Part of a small language model's weights: vocabulary 2048, learned positions.
Each number is 200 + 20 x the weight over its row's rms, rounded and kept within 0 to 999. Layers, rows and columns count from 0. The size before them is the row's rms in percent of the matrix's.

# layer 2 MLP up, 256x64, rms 0.274, rows 104-158, columns 0-63
111,202,248,253,207,213,188,175,201,187,213,219,205,191,170,159,218,238,208,218,257,186,175,183,181,173,183,212,209,221,200,192,205,168,189,185,207,193,177,178,216,228,189,192,209,199,198,219,188,186,192,192,198,187,197,189,212,232,189,207,180,224,212,196,212
089,181,211,249,218,197,197,209,204,196,173,219,201,232,182,182,209,204,244,189,184,169,213,174,215,201,185,205,179,201,183,217,231,169,196,219,194,219,198,180,170,213,166,191,173,232,197,211,193,251,180,203,202,201,189,204,194,229,201,174,219,190,170,210,183
115,205,175,196,204,196,246,200,191,204,199,202,223,177,207,201,187,157,185,222,214,197,184,212,227,215,196,197,185,229,175,187,168,227,170,215,225,193,219,213,194,199,199,216,205,217,219,168,188,162,223,189,168,178,200,227,166,212,196,205,239,201,207,211,241
062,209,212,220,207,184,183,238,224,197,187,203,221,191,229,200,213,209,170,190,201,211,222,182,206,197,211,218,179,199,189,193,227,215,196,226,215,210,197,200,175,222,217,169,180,186,182,169,164,175,167,206,186,193,171,223,225,206,200,211,216,166,176,144,175
125,220,219,177,213,227,231,211,173,194,206,210,177,206,205,206,194,166,175,213,234,230,161,161,181,189,196,202,213,184,189,171,187,254,186,229,180,194,203,231,220,184,189,170,200,216,184,214,189,183,179,206,231,168,206,220,208,199,184,204,206,214,194,197,196
158,191,216,157,223,196,198,190,166,222,179,192,198,193,180,218,199,173,215,240,195,205,194,164,165,188,194,231,185,176,189,178,235,232,194,230,201,202,195,195,171,219,195,231,208,213,186,229,185,207,223,203,216,230,212,208,201,203,181,198,177,220,157,188,191
068,228,215,224,205,216,161,204,191,187,202,194,212,198,215,216,185,169,177,203,162,204,217,230,217,211,172,213,217,181,184,221,173,219,212,192,181,194,189,213,232,201,210,188,183,176,235,138,210,209,214,211,210,194,198,186,223,232,188,175,179,182,183,225,214
089,252,220,184,201,203,205,197,172,210,181,200,181,186,193,193,205,226,226,198,191,187,184,196,212,216,219,210,195,186,176,239,200,179,197,177,180,212,197,203,237,178,179,217,162,194,243,195,237,216,183,177,175,204,172,207,221,242,185,173,216,204,218,206,197
103,181,186,185,196,162,243,202,180,190,210,232,208,206,208,193,187,224,212,184,214,210,205,149,170,190,187,185,202,218,184,194,221,195,207,198,187,218,180,228,221,204,195,191,192,190,190,188,175,220,213,185,181,199,236,235,162,215,223,218,220,256,206,190,201
098,190,205,215,180,196,196,227,197,195,193,182,229,208,201,203,159,197,185,203,195,187,186,182,186,203,196,197,196,230,174,225,191,209,190,224,180,216,147,182,224,196,175,199,167,201,246,251,217,231,195,207,204,180,200,225,209,171,202,247,210,218,209,206,201
121,207,173,195,183,220,232,219,204,204,193,202,235,209,213,220,198,221,204,180,214,213,193,179,195,207,161,201,179,216,206,215,203,207,165,217,216,193,161,221,197,171,251,214,210,184,178,175,222,187,247,184,184,203,151,196,209,187,200,200,203,183,167,215,207
099,164,201,212,206,214,230,195,154,193,187,187,199,176,171,245,204,208,216,227,191,184,199,203,211,188,228,231,231,231,195,206,197,181,176,242,208,210,176,206,211,175,216,224,207,201,172,223,194,188,184,227,200,208,183,178,208,166,209,186,179,223,213,196,178
117,222,179,196,183,193,205,199,203,171,199,236,235,190,194,194,197,193,232,234,241,197,190,181,222,192,211,196,197,211,175,237,179,165,203,235,203,215,208,206,181,201,213,212,208,218,184,150,165,200,201,183,204,226,213,177,178,178,176,213,230,224,183,203,198
105,181,205,213,198,250,196,180,192,172,204,190,203,189,181,158,194,188,231,183,218,193,227,194,212,201,225,200,203,187,193,219,163,211,184,201,192,193,208,168,193,193,224,166,179,189,197,191,217,208,223,165,198,181,182,215,206,188,244,210,183,251,225,224,195
098,199,189,190,216,199,232,171,177,185,146,229,187,187,199,190,206,175,224,197,189,159,199,197,181,204,186,182,242,196,166,188,179,218,238,224,224,191,198,248,197,220,212,222,179,174,185,217,191,208,184,183,221,196,188,197,213,212,206,221,211,211,191,220,202
111,180,184,220,213,204,209,182,202,190,210,205,202,193,219,221,208,199,187,167,207,195,209,139,215,220,189,210,177,209,184,237,185,231,214,210,220,223,204,237,185,182,174,184,218,223,179,188,198,158,213,185,214,172,218,194,181,239,206,189,218,226,165,200,206
097,192,189,200,191,227,199,198,186,178,218,188,231,220,199,179,187,161,216,205,171,207,190,200,200,207,193,199,204,230,193,182,180,229,202,198,193,213,219,209,241,174,223,227,165,206,195,206,228,196,192,172,223,212,224,204,215,171,134,167,206,195,209,185,223
055,217,198,210,147,227,197,178,154,213,195,220,179,244,183,229,218,201,187,199,213,197,212,252,196,198,229,210,220,198,213,221,182,205,208,229,215,196,199,162,182,205,165,193,167,205,210,210,185,175,200,179,220,189,185,206,204,226,194,213,186,211,215,193,201
088,226,222,196,186,216,193,170,183,219,222,201,189,213,212,221,194,193,183,223,213,165,178,184,170,225,213,191,207,192,200,236,232,205,194,162,191,248,196,207,204,227,193,191,186,206,168,183,232,195,226,241,233,176,208,189,203,193,167,177,217,205,192,200,196
080,190,193,251,177,212,197,172,188,182,206,225,238,175,188,178,205,186,192,194,228,217,206,198,186,169,180,201,204,231,192,184,212,235,215,188,159,194,208,213,210,208,199,216,207,185,173,196,185,201,182,231,193,245,203,201,181,202,197,232,182,223,159,189,179
082,189,197,179,220,211,225,193,193,190,194,189,172,203,216,176,215,195,179,213,196,187,228,199,190,220,176,206,198,171,242,217,199,238,176,223,197,222,201,186,184,195,197,165,183,223,212,232,233,212,221,176,243,188,144,201,207,205,176,213,197,171,195,211,202
087,169,222,218,187,229,197,217,207,190,146,178,210,156,177,213,205,225,223,176,221,202,209,185,206,198,222,187,205,226,200,219,224,187,186,209,172,208,181,224,183,238,194,216,149,199,179,196,183,200,209,184,189,189,195,217,207,218,214,199,209,227,173,230,200
123,182,187,248,191,199,215,212,197,183,185,255,227,196,183,214,172,228,198,172,173,228,220,158,204,206,170,177,186,211,190,188,202,197,206,228,174,212,156,205,240,184,217,191,205,187,207,199,215,199,177,195,193,194,208,204,198,197,206,192,223,213,180,166,210
108,199,185,186,201,206,187,216,219,183,186,218,203,186,221,222,200,217,201,227,221,184,183,216,199,201,170,193,172,199,192,194,180,204,206,189,234,246,191,210,176,166,215,154,219,170,214,192,251,173,197,200,184,219,222,217,223,195,186,222,212,204,226,165,172
101,203,214,186,212,229,190,211,193,172,188,214,203,199,234,191,237,231,218,204,177,200,224,197,172,188,194,172,152,218,191,210,191,203,166,177,194,208,206,230,211,190,196,187,187,192,182,173,175,210,217,216,158,240,198,237,181,190,179,201,201,193,234,228,197
075,230,220,187,201,211,219,195,196,219,181,222,202,207,195,223,188,167,192,164,191,234,180,215,182,177,174,222,206,197,207,230,219,211,202,197,198,182,190,209,203,238,200,229,187,184,248,168,200,216,208,187,175,173,181,196,215,199,162,182,188,160,218,179,224
071,170,219,209,193,173,186,244,185,236,202,204,180,191,202,185,207,191,222,219,193,202,200,194,212,225,205,204,194,204,218,195,229,215,203,217,222,174,186,208,221,137,220,190,193,179,212,188,206,207,200,194,176,172,201,172,179,227,143,236,195,197,184,193,191
080,226,218,234,172,225,244,186,208,176,190,195,190,194,195,213,230,176,195,213,216,191,192,208,201,235,192,162,194,189,252,206,198,205,207,194,201,170,245,206,177,196,203,190,185,176,226,212,186,215,216,178,187,177,168,219,222,200,195,191,196,215,234,192,220
094,179,198,177,213,196,208,172,254,228,199,230,212,188,195,193,203,196,194,199,170,210,216,183,232,225,172,216,201,268,198,176,223,213,159,213,189,165,230,193,180,196,191,193,184,196,204,183,181,192,223,191,219,224,189,196,203,197,209,192,194,171,196,208,211
090,208,207,197,221,225,231,217,207,189,176,224,207,172,197,176,212,201,188,213,190,233,198,208,213,175,218,229,181,202,215,188,212,178,185,178,205,179,171,236,195,184,252,171,203,205,162,168,216,181,194,236,181,196,222,205,203,186,204,162,191,208,204,224,177
109,211,193,209,207,170,201,190,184,229,203,221,206,182,192,159,191,204,185,188,215,196,214,192,197,230,175,210,196,207,161,242,228,190,209,215,215,224,211,234,196,245,230,201,147,210,167,209,189,220,182,221,195,183,213,184,194,187,216,197,184,176,167,194,195
093,163,216,179,206,164,205,172,189,188,221,202,220,169,179,214,194,184,183,180,244,210,224,194,190,218,203,173,190,192,175,195,195,222,202,208,243,178,215,232,183,187,196,200,165,202,227,187,219,234,195,200,203,190,206,208,250,234,212,181,189,206,205,192,188
085,188,191,183,203,214,217,205,219,211,173,214,204,181,199,196,175,210,209,195,214,206,167,211,227,182,200,220,207,226,185,210,227,195,260,168,167,208,198,174,194,190,201,212,198,182,184,210,183,180,209,244,159,171,227,203,197,247,179,193,209,198,225,185,192
091,181,208,181,235,199,243,207,188,190,184,200,211,194,212,198,211,192,187,210,197,213,185,193,196,168,183,206,192,210,227,249,223,174,193,207,176,177,232,221,196,179,197,187,189,176,230,226,160,225,180,220,215,213,196,254,218,189,190,181,192,180,184,187,221
086,218,206,212,203,196,219,214,222,197,207,174,177,221,219,196,192,213,186,205,162,171,197,214,200,203,199,222,191,167,192,232,208,157,172,224,191,202,220,161,207,170,212,189,206,199,196,175,231,226,211,251,196,214,203,201,245,182,183,184,230,193,212,198,224
090,208,223,233,184,200,175,192,199,194,180,226,187,205,200,191,199,226,218,200,214,221,194,211,233,221,196,192,215,218,195,221,174,177,228,188,228,190,170,160,164,218,186,170,244,232,163,186,191,226,218,212,171,190,170,200,207,182,197,203,200,180,208,221,190
088,206,223,241,197,179,225,239,195,196,182,188,208,196,223,207,194,213,181,206,177,197,206,183,169,194,183,224,205,235,215,220,182,162,188,182,229,222,198,219,247,174,202,191,205,201,185,197,210,178,185,184,202,175,167,183,207,205,188,215,177,186,240,233,184
102,170,224,217,212,209,213,228,189,213,208,204,190,179,227,170,185,208,178,187,223,190,236,178,153,217,215,242,215,218,219,192,200,196,218,237,189,200,179,226,182,201,171,196,204,186,180,202,216,183,172,187,183,211,190,208,185,211,219,215,156,188,196,160,198
112,208,191,183,187,202,172,211,179,191,183,171,197,148,239,186,214,165,219,210,181,180,197,193,196,221,207,228,193,196,214,212,203,211,167,244,167,188,177,189,182,224,222,203,183,193,240,224,189,214,184,176,223,188,214,203,238,185,180,209,205,203,207,224,199
099,239,209,181,168,207,175,193,197,212,196,176,197,213,219,216,215,155,171,238,194,190,232,194,212,240,173,182,206,226,208,206,215,180,167,216,204,223,209,225,219,193,215,208,222,186,197,179,223,203,201,202,207,215,201,207,146,179,190,185,195,210,199,179,229
097,177,182,224,189,212,210,193,158,175,221,208,207,217,190,211,216,184,181,229,197,184,189,223,195,202,187,177,196,198,187,207,184,216,209,178,192,223,217,223,196,180,196,227,180,231,231,177,210,183,212,187,196,175,182,187,239,163,205,194,198,228,253,193,241
123,210,203,169,210,188,211,193,165,209,216,202,224,177,212,199,193,185,205,252,196,191,248,214,164,201,163,199,236,186,211,206,198,227,197,180,185,155,215,197,225,165,230,204,218,176,221,215,215,195,184,209,202,198,173,175,221,209,192,217,189,210,206,186,213
110,162,235,207,209,227,159,168,220,203,198,196,234,195,193,221,221,203,183,219,210,188,205,176,208,199,189,212,184,238,201,193,220,167,190,187,217,188,209,191,173,201,202,159,224,188,217,208,179,152,203,201,168,213,196,230,183,222,219,205,213,191,173,223,207
069,183,216,193,195,205,185,205,172,221,196,193,217,174,219,183,159,223,176,235,209,190,246,233,201,213,199,198,186,214,213,241,191,157,191,213,192,196,196,208,185,209,183,208,210,190,186,191,200,191,174,236,211,222,151,213,192,191,208,164,218,197,206,204,161
106,164,203,194,215,182,208,177,198,207,185,158,189,190,181,241,182,190,163,238,179,188,209,211,209,233,208,176,198,238,207,183,254,220,173,202,200,206,200,199,188,191,185,208,214,174,190,175,222,195,211,238,198,211,197,212,188,224,226,192,221,185,186,192,214
051,188,203,227,170,207,174,167,186,200,216,215,215,228,173,194,217,200,235,201,179,183,223,239,205,202,211,259,227,191,211,196,171,196,198,176,191,194,170,219,181,216,183,163,183,182,198,178,209,187,217,204,210,206,184,193,207,237,171,191,176,191,207,212,181
122,174,194,199,211,238,194,231,216,200,198,255,212,158,209,210,187,222,189,226,201,202,232,208,192,203,171,206,177,202,180,207,171,210,198,210,219,208,192,185,184,188,197,192,218,199,199,205,192,156,189,226,194,180,185,219,251,207,188,200,218,165,203,189,240
086,197,199,190,181,187,179,220,172,173,233,221,182,196,214,193,240,192,212,184,192,187,192,186,237,232,214,215,213,191,227,201,221,222,181,223,196,190,172,211,186,224,213,205,195,147,212,150,219,225,185,225,189,170,197,219,207,177,196,185,206,181,221,193,203
078,199,187,194,196,177,219,182,179,178,186,213,199,203,233,226,161,200,211,203,177,233,194,200,216,225,194,198,174,227,184,171,183,203,235,227,200,164,184,229,236,161,192,214,212,176,213,179,216,198,227,204,201,187,210,213,223,152,189,199,203,205,220,221,196
097,209,230,199,178,186,226,164,196,215,192,174,229,183,226,196,188,222,203,168,216,183,230,221,183,228,200,214,200,193,174,217,184,185,219,206,199,223,180,220,205,233,201,190,167,199,196,206,222,199,215,180,243,173,161,211,203,230,180,181,207,197,216,163,205
072,183,204,184,191,236,213,237,183,178,186,226,245,189,198,175,182,200,184,196,207,185,208,244,225,174,204,201,207,190,225,163,237,193,158,172,187,195,182,162,222,215,214,187,176,187,188,191,227,208,193,220,173,199,190,207,206,185,200,224,211,201,214,204,209
078,192,185,184,161,210,199,175,205,178,181,213,200,245,196,192,222,191,220,216,179,190,209,211,219,187,200,174,212,197,204,220,182,201,181,185,197,199,181,173,201,197,174,190,174,173,237,217,221,212,206,203,214,184,226,207,219,214,168,161,225,188,207,187,264
113,125,220,207,211,187,211,197,209,206,192,207,204,174,189,183,218,174,220,210,179,217,203,191,184,218,206,228,210,189,177,217,179,239,167,205,219,214,194,225,209,197,183,210,166,221,193,183,204,186,179,191,192,199,191,232,175,235,198,173,211,207,177,220,230
100,215,222,172,207,170,209,242,167,214,205,204,195,181,209,208,162,187,153,178,193,209,214,181,188,213,198,209,217,191,200,162,231,215,234,190,232,212,225,205,172,181,196,238,229,200,194,199,171,213,217,193,217,175,175,217,181,216,203,218,185,199,214,197,201
093,177,212,180,183,215,208,195,213,232,195,194,247,210,181,186,177,215,215,203,185,203,150,189,197,216,194,201,195,234,149,220,231,233,210,225,197,193,189,191,166,204,189,184,205,219,201,177,207,183,203,218,183,219,218,213,195,199,195,234,195,211,189,151,184
# layer 2 MLP down (transposed), 256x64, rms 0.12, rows 104-157, columns 0-63
101,214,198,190,218,188,215,202,180,161,204,253,210,205,199,157,188,213,159,163,211,190,201,215,185,183,184,181,197,220,198,219,196,189,176,184,206,209,244,199,228,230,220,190,183,199,218,215,197,216,217,199,162,185,183,193,210,227,195,186,226,176,210,179,227
097,220,218,219,181,213,195,209,165,209,178,170,181,209,224,184,202,220,192,229,254,189,185,220,175,192,215,195,201,231,215,151,210,226,219,160,200,198,199,174,202,161,198,208,229,219,177,192,190,169,192,205,206,183,209,192,171,204,193,214,201,196,216,205,222
123,190,218,186,161,203,194,219,199,157,241,183,182,205,194,226,219,163,212,194,160,191,186,206,210,216,191,184,223,200,185,202,228,194,196,222,174,202,250,192,195,196,213,206,180,196,205,159,233,195,203,238,201,181,196,217,197,187,195,206,210,236,212,206,170
065,234,161,172,184,204,231,233,180,196,193,192,238,188,211,216,204,227,180,236,186,205,197,177,220,221,181,197,187,186,190,222,221,194,191,230,232,224,211,217,197,191,196,224,205,194,182,185,183,199,190,167,213,183,196,216,194,204,169,167,210,155,225,195,208
115,200,185,210,232,195,199,219,200,199,150,207,202,214,204,211,175,202,201,165,229,190,147,215,205,159,221,189,192,218,187,226,195,201,211,240,225,164,199,179,181,183,199,236,220,183,200,211,184,201,195,222,220,169,180,203,199,202,243,213,199,206,196,196,215
147,201,214,219,189,191,173,162,200,189,197,178,200,220,233,209,179,212,184,220,189,192,187,202,186,191,167,194,234,206,195,206,161,199,215,211,208,190,233,203,227,185,195,145,209,204,190,234,214,192,208,213,178,160,169,216,222,219,211,234,237,208,202,198,182
070,162,194,187,188,204,151,197,185,214,215,180,169,217,200,208,160,190,202,233,205,216,179,210,206,189,185,196,216,197,207,192,191,176,176,172,197,208,193,174,203,187,177,208,200,199,222,202,198,246,196,219,229,271,202,194,218,187,225,226,211,212,196,201,198
075,183,165,200,210,193,188,185,196,200,189,201,185,211,194,248,181,227,204,208,186,180,216,214,208,207,236,164,219,181,223,211,174,230,223,165,224,202,161,235,216,226,187,230,160,201,200,183,170,211,202,189,205,206,187,199,189,180,226,191,207,186,200,195,231
097,193,218,203,198,202,175,202,222,191,221,170,197,173,219,211,207,206,204,244,199,204,221,225,214,194,202,195,196,141,233,213,200,187,176,210,192,200,218,193,224,188,197,187,176,164,233,194,229,198,160,214,223,199,183,199,216,208,196,194,178,150,226,190,175
100,216,177,208,173,190,201,207,197,172,167,213,226,232,191,223,174,233,234,212,184,191,205,205,213,200,206,188,164,220,174,191,183,218,164,176,179,214,161,178,202,194,222,221,190,234,170,235,221,203,203,224,219,211,204,220,176,176,196,201,201,207,195,196,225
128,204,221,190,184,213,166,186,222,191,216,188,189,192,189,210,204,213,231,176,189,214,213,202,171,202,192,154,170,209,189,195,217,191,210,234,186,188,191,158,191,190,238,227,205,170,200,208,193,218,202,209,195,213,177,192,218,225,187,230,175,184,229,203,258
109,149,187,190,220,248,162,188,182,226,176,216,188,216,223,194,200,232,243,195,184,204,211,169,226,173,228,180,178,203,196,182,190,206,209,216,194,170,197,219,181,200,203,177,181,178,203,213,213,218,162,199,192,207,214,210,220,218,211,202,217,196,193,198,229
119,205,228,176,191,204,162,221,184,205,189,219,217,226,184,173,224,218,232,196,200,216,229,154,183,200,210,198,214,222,200,206,202,152,190,219,206,211,222,184,214,200,216,236,226,197,202,180,204,211,158,210,193,174,197,181,203,177,191,202,205,151,213,205,177
098,212,207,209,207,212,208,218,161,178,172,172,191,200,210,213,190,232,232,193,203,242,207,213,189,210,209,227,208,204,204,185,191,190,175,193,217,175,196,202,219,176,225,192,226,167,212,198,211,175,252,214,169,212,206,170,206,164,180,181,190,199,241,186,187
079,200,225,203,199,195,201,194,183,210,214,206,190,222,208,192,191,226,185,206,186,242,176,194,210,176,190,215,163,221,220,220,226,191,196,178,191,224,213,176,243,208,184,188,220,236,177,170,166,193,211,170,182,222,205,187,184,160,169,207,243,208,216,200,186
123,209,209,199,175,180,220,170,198,171,234,159,186,215,232,156,220,192,198,176,181,178,247,235,192,204,217,192,219,174,222,194,195,196,184,210,177,211,194,180,198,196,232,241,176,211,192,212,196,237,216,207,208,186,198,195,200,212,209,183,210,211,171,198,192
099,219,196,187,187,224,168,202,185,232,184,217,192,216,183,182,207,193,175,218,219,240,194,190,220,186,214,183,157,196,215,156,193,210,195,231,234,186,207,225,203,244,201,203,216,207,170,212,174,190,201,218,206,212,206,168,204,212,235,179,207,176,202,184,170
076,196,208,212,154,209,173,198,175,192,216,185,189,231,206,204,215,207,198,209,188,201,236,228,205,190,230,215,229,176,216,221,222,188,186,209,190,200,187,187,205,176,188,202,159,174,219,177,238,191,176,247,216,193,160,212,214,201,181,180,213,223,191,174,214
087,163,191,194,177,201,193,214,221,208,177,186,181,178,248,205,209,209,214,214,183,228,225,206,231,204,224,213,196,233,196,184,218,184,203,151,234,199,193,183,180,161,224,222,215,178,226,202,198,215,185,192,182,223,169,194,201,205,188,218,191,210,163,191,216
089,197,227,167,191,216,213,214,199,208,217,218,189,206,215,216,187,191,205,181,184,212,218,209,204,212,229,161,217,173,209,209,192,197,236,189,199,160,193,191,214,199,194,174,178,184,213,206,190,237,149,176,221,174,200,195,225,193,211,171,201,214,254,173,183
083,189,202,194,164,186,187,169,208,207,213,214,211,205,214,235,228,192,209,185,171,216,186,196,209,206,210,175,188,223,210,169,237,210,188,201,190,203,246,191,219,148,195,193,211,223,177,186,178,229,191,193,231,200,239,167,219,184,205,214,185,203,201,178,172
092,224,176,180,180,190,196,220,193,226,204,213,197,212,234,212,213,204,199,184,175,197,154,209,192,191,208,199,170,161,191,218,189,185,184,180,237,188,209,188,166,176,225,206,238,180,220,186,229,221,230,215,217,188,200,163,210,171,198,195,211,206,201,201,239
115,219,221,226,198,180,191,169,178,186,208,210,182,184,224,204,174,195,222,206,196,206,227,260,196,236,196,166,232,182,191,198,206,224,226,174,189,204,173,190,177,178,211,195,186,215,197,218,189,196,190,205,194,175,210,217,184,225,228,173,207,223,172,167,184
120,167,199,195,194,225,192,201,166,189,213,218,183,209,217,212,190,200,173,208,183,183,190,210,229,237,180,205,198,188,181,213,192,209,188,212,229,241,196,204,187,200,208,180,228,152,199,198,265,160,203,200,230,202,204,207,178,201,208,169,214,214,206,204,174
119,203,186,193,190,186,157,208,205,221,233,193,198,209,177,199,204,216,176,191,186,186,231,175,190,182,242,192,189,240,203,223,192,180,214,224,192,195,177,251,195,188,168,222,187,205,223,191,170,215,176,194,190,224,181,218,207,171,196,238,228,197,200,204,216
068,193,206,212,179,205,184,200,209,199,203,200,227,218,232,210,217,201,194,179,193,191,231,213,188,190,226,178,201,162,219,208,181,234,168,181,204,172,171,163,192,186,218,219,208,188,213,185,223,228,194,217,238,202,206,159,189,161,170,231,201,198,201,162,193
072,185,232,169,223,197,190,198,178,216,173,196,195,188,194,177,211,216,228,217,185,208,219,238,163,195,223,161,194,163,212,204,219,227,196,200,196,185,165,216,219,182,193,172,168,171,225,210,224,197,197,203,219,181,200,188,237,223,198,201,214,199,205,235,212
085,210,182,237,170,164,184,204,222,196,183,221,188,228,198,197,218,245,206,169,219,206,165,197,168,217,190,206,206,229,171,170,208,197,182,194,201,200,199,188,192,179,195,205,166,203,201,227,195,197,216,209,162,190,170,232,195,220,223,231,197,216,191,233,196
099,194,178,185,203,235,205,186,223,191,206,215,192,198,205,205,194,188,180,211,178,230,179,228,225,190,232,187,241,251,195,175,239,162,161,193,209,228,194,172,177,233,176,198,196,194,240,198,205,188,207,197,195,209,197,192,199,208,191,197,173,182,183,213,197
092,184,179,186,200,218,218,171,210,210,202,180,175,229,220,190,186,189,193,212,192,167,224,167,199,190,232,203,199,186,218,220,210,168,210,201,201,194,195,190,205,179,205,238,163,186,244,220,196,195,188,221,240,202,180,237,223,189,175,197,168,197,235,193,222
092,195,214,210,204,220,218,200,212,197,216,178,188,216,203,195,187,187,210,193,158,211,201,198,218,165,232,201,189,165,256,175,184,229,179,160,192,190,185,168,204,173,193,188,236,170,243,186,224,191,203,221,211,193,214,178,213,213,190,212,209,199,210,226,195
093,198,210,175,212,167,179,208,193,162,202,209,207,196,165,180,185,190,158,164,216,227,244,205,227,197,237,177,232,173,180,189,185,182,213,188,225,226,215,200,212,182,211,218,203,166,201,175,200,220,213,239,202,206,215,197,224,210,214,198,203,190,207,198,212
113,165,163,198,184,202,223,212,203,204,210,216,196,173,237,224,199,173,182,198,218,234,188,174,194,173,191,215,160,187,207,222,224,228,203,178,205,201,184,209,186,196,196,167,152,187,225,224,220,203,185,209,235,174,197,206,184,200,231,215,228,211,200,196,202
101,180,193,192,173,189,221,188,220,219,190,187,186,209,251,216,218,195,219,198,177,180,169,208,183,197,167,222,192,196,213,225,218,205,189,216,182,213,173,190,170,182,192,186,165,213,218,226,204,210,195,223,187,206,194,218,253,165,203,206,200,241,216,169,193
082,161,232,208,199,206,195,183,188,215,152,207,206,212,212,182,180,230,191,191,216,206,166,205,190,177,196,241,201,219,204,179,214,208,204,214,178,164,229,195,205,218,165,195,195,226,217,189,185,200,200,172,231,200,181,190,237,192,226,210,191,235,216,200,166
100,219,179,213,184,194,220,204,168,209,196,190,191,209,194,191,173,173,212,199,219,199,187,201,176,173,190,213,195,200,224,203,243,195,240,194,204,198,205,187,191,184,156,234,189,176,197,234,216,208,196,240,216,167,226,220,190,203,228,207,240,158,190,214,190
087,188,171,172,202,206,201,190,183,180,208,207,218,237,204,230,165,189,160,175,194,204,226,202,232,191,221,191,218,201,182,220,189,171,207,160,195,223,188,215,227,206,205,191,185,196,235,222,191,184,174,196,191,217,150,217,203,197,233,199,206,192,202,223,231
111,235,195,209,185,206,197,195,200,216,242,162,194,154,224,186,198,214,207,198,202,212,191,244,182,197,228,203,186,197,192,228,195,192,205,221,204,197,202,217,200,194,184,220,181,202,218,161,235,216,158,191,229,208,193,187,232,172,192,202,166,173,181,220,185
128,194,223,218,196,171,174,233,195,229,212,233,198,202,190,204,202,184,166,173,190,187,197,229,183,224,205,181,216,207,165,210,188,194,232,180,234,196,212,198,162,155,203,214,211,195,185,192,158,204,192,180,224,228,190,197,232,183,226,220,183,191,193,210,213
109,194,206,172,177,196,222,197,199,212,201,192,205,220,249,199,178,173,200,213,197,198,226,173,173,189,194,194,185,257,218,197,219,193,174,185,216,192,194,225,196,209,235,181,217,171,222,193,202,202,195,214,208,200,223,195,143,226,182,208,202,184,165,198,230
091,195,207,204,207,199,221,189,177,167,215,192,186,209,205,170,209,193,232,187,201,201,216,203,186,179,168,158,203,220,224,177,212,209,193,206,211,193,205,217,181,254,182,234,192,236,197,193,211,219,237,190,173,196,208,231,191,233,219,165,170,200,201,169,203
131,214,195,173,182,164,191,208,191,197,187,180,201,221,206,165,207,206,211,187,215,180,180,181,191,192,233,208,184,204,234,226,167,177,212,172,182,207,224,178,152,199,207,244,195,195,225,220,228,225,233,192,190,192,202,231,188,199,211,199,190,204,234,198,228
105,188,221,182,203,208,216,187,217,205,173,174,176,223,235,177,164,183,197,186,220,206,205,197,180,204,204,203,221,246,210,193,215,171,187,180,226,191,200,218,190,201,217,169,195,192,175,189,206,219,177,210,185,237,190,199,191,205,177,175,212,188,212,262,234
071,213,181,232,200,165,213,167,181,193,163,176,216,201,199,197,227,178,232,210,196,179,201,189,252,215,223,217,206,210,195,189,198,217,195,144,179,198,194,216,215,203,192,182,192,173,193,188,186,201,181,214,209,226,235,220,204,172,192,231,188,181,208,202,228
105,209,233,181,240,204,203,194,169,205,197,210,193,201,210,190,165,224,196,196,217,195,159,184,198,206,237,207,241,195,173,200,197,222,211,171,243,182,219,202,199,207,199,188,177,146,184,206,188,190,199,223,214,229,188,181,188,217,186,185,203,174,186,194,232
056,199,201,203,177,198,191,195,202,165,219,226,231,235,176,210,200,200,240,214,179,216,229,234,201,215,203,211,212,174,207,214,203,185,183,212,181,166,181,185,212,193,234,200,169,179,211,177,224,195,181,234,162,193,170,211,170,198,206,206,182,220,171,214,179
146,201,221,180,212,203,228,195,168,200,221,203,196,177,182,227,212,148,203,204,222,172,196,162,227,219,166,191,199,183,214,198,189,208,216,222,221,214,198,196,170,213,164,213,213,184,184,210,205,166,208,216,205,200,213,233,175,204,157,225,202,201,189,234,205
091,199,197,196,185,229,168,222,210,243,189,181,221,216,203,195,146,216,141,222,224,232,199,221,152,167,179,217,188,197,180,204,201,214,202,177,207,212,213,216,183,213,204,213,233,183,214,217,203,213,187,199,193,201,179,192,203,219,202,209,207,186,199,191,219
081,210,182,197,207,192,161,176,180,198,215,218,198,200,190,217,182,209,195,208,167,243,206,215,228,203,218,225,182,146,180,202,217,231,200,190,164,213,223,196,161,240,207,212,192,206,212,214,211,227,215,171,172,209,215,171,200,208,192,206,169,188,201,193,217
087,202,222,153,209,221,207,189,223,192,207,238,175,215,172,201,196,198,180,203,183,224,195,208,207,227,202,171,180,177,193,183,217,188,213,219,205,189,181,189,170,180,232,218,231,181,191,188,223,203,201,181,189,222,233,179,208,190,209,159,187,254,195,194,217
071,180,204,200,220,187,224,169,181,198,198,217,188,187,199,197,211,188,198,204,170,208,244,194,212,213,209,225,177,228,202,216,219,201,214,191,154,209,218,189,206,231,235,192,159,214,206,225,204,236,166,182,176,173,200,216,184,178,213,224,202,211,177,223,168
088,201,216,214,203,190,206,218,211,241,211,162,172,154,191,188,193,202,198,194,205,227,183,187,237,214,202,205,182,192,188,178,188,215,206,153,227,209,180,217,175,226,183,239,237,231,193,211,177,181,203,214,212,210,210,176,190,188,220,232,185,198,191,179,206
119,167,218,209,183,190,201,179,218,246,204,194,155,211,217,205,206,183,181,186,190,242,222,215,203,177,200,211,210,203,181,193,193,194,182,207,233,169,214,175,227,143,220,207,196,197,189,226,202,201,215,192,175,227,187,202,163,223,214,205,224,218,184,191,200
105,203,171,201,193,238,206,171,183,182,233,202,190,206,154,175,205,223,219,182,170,187,212,218,207,200,204,204,216,231,218,234,192,211,189,222,180,168,154,202,247,218,210,169,187,201,215,229,186,172,211,181,198,214,218,193,214,188,199,184,191,184,197,199,193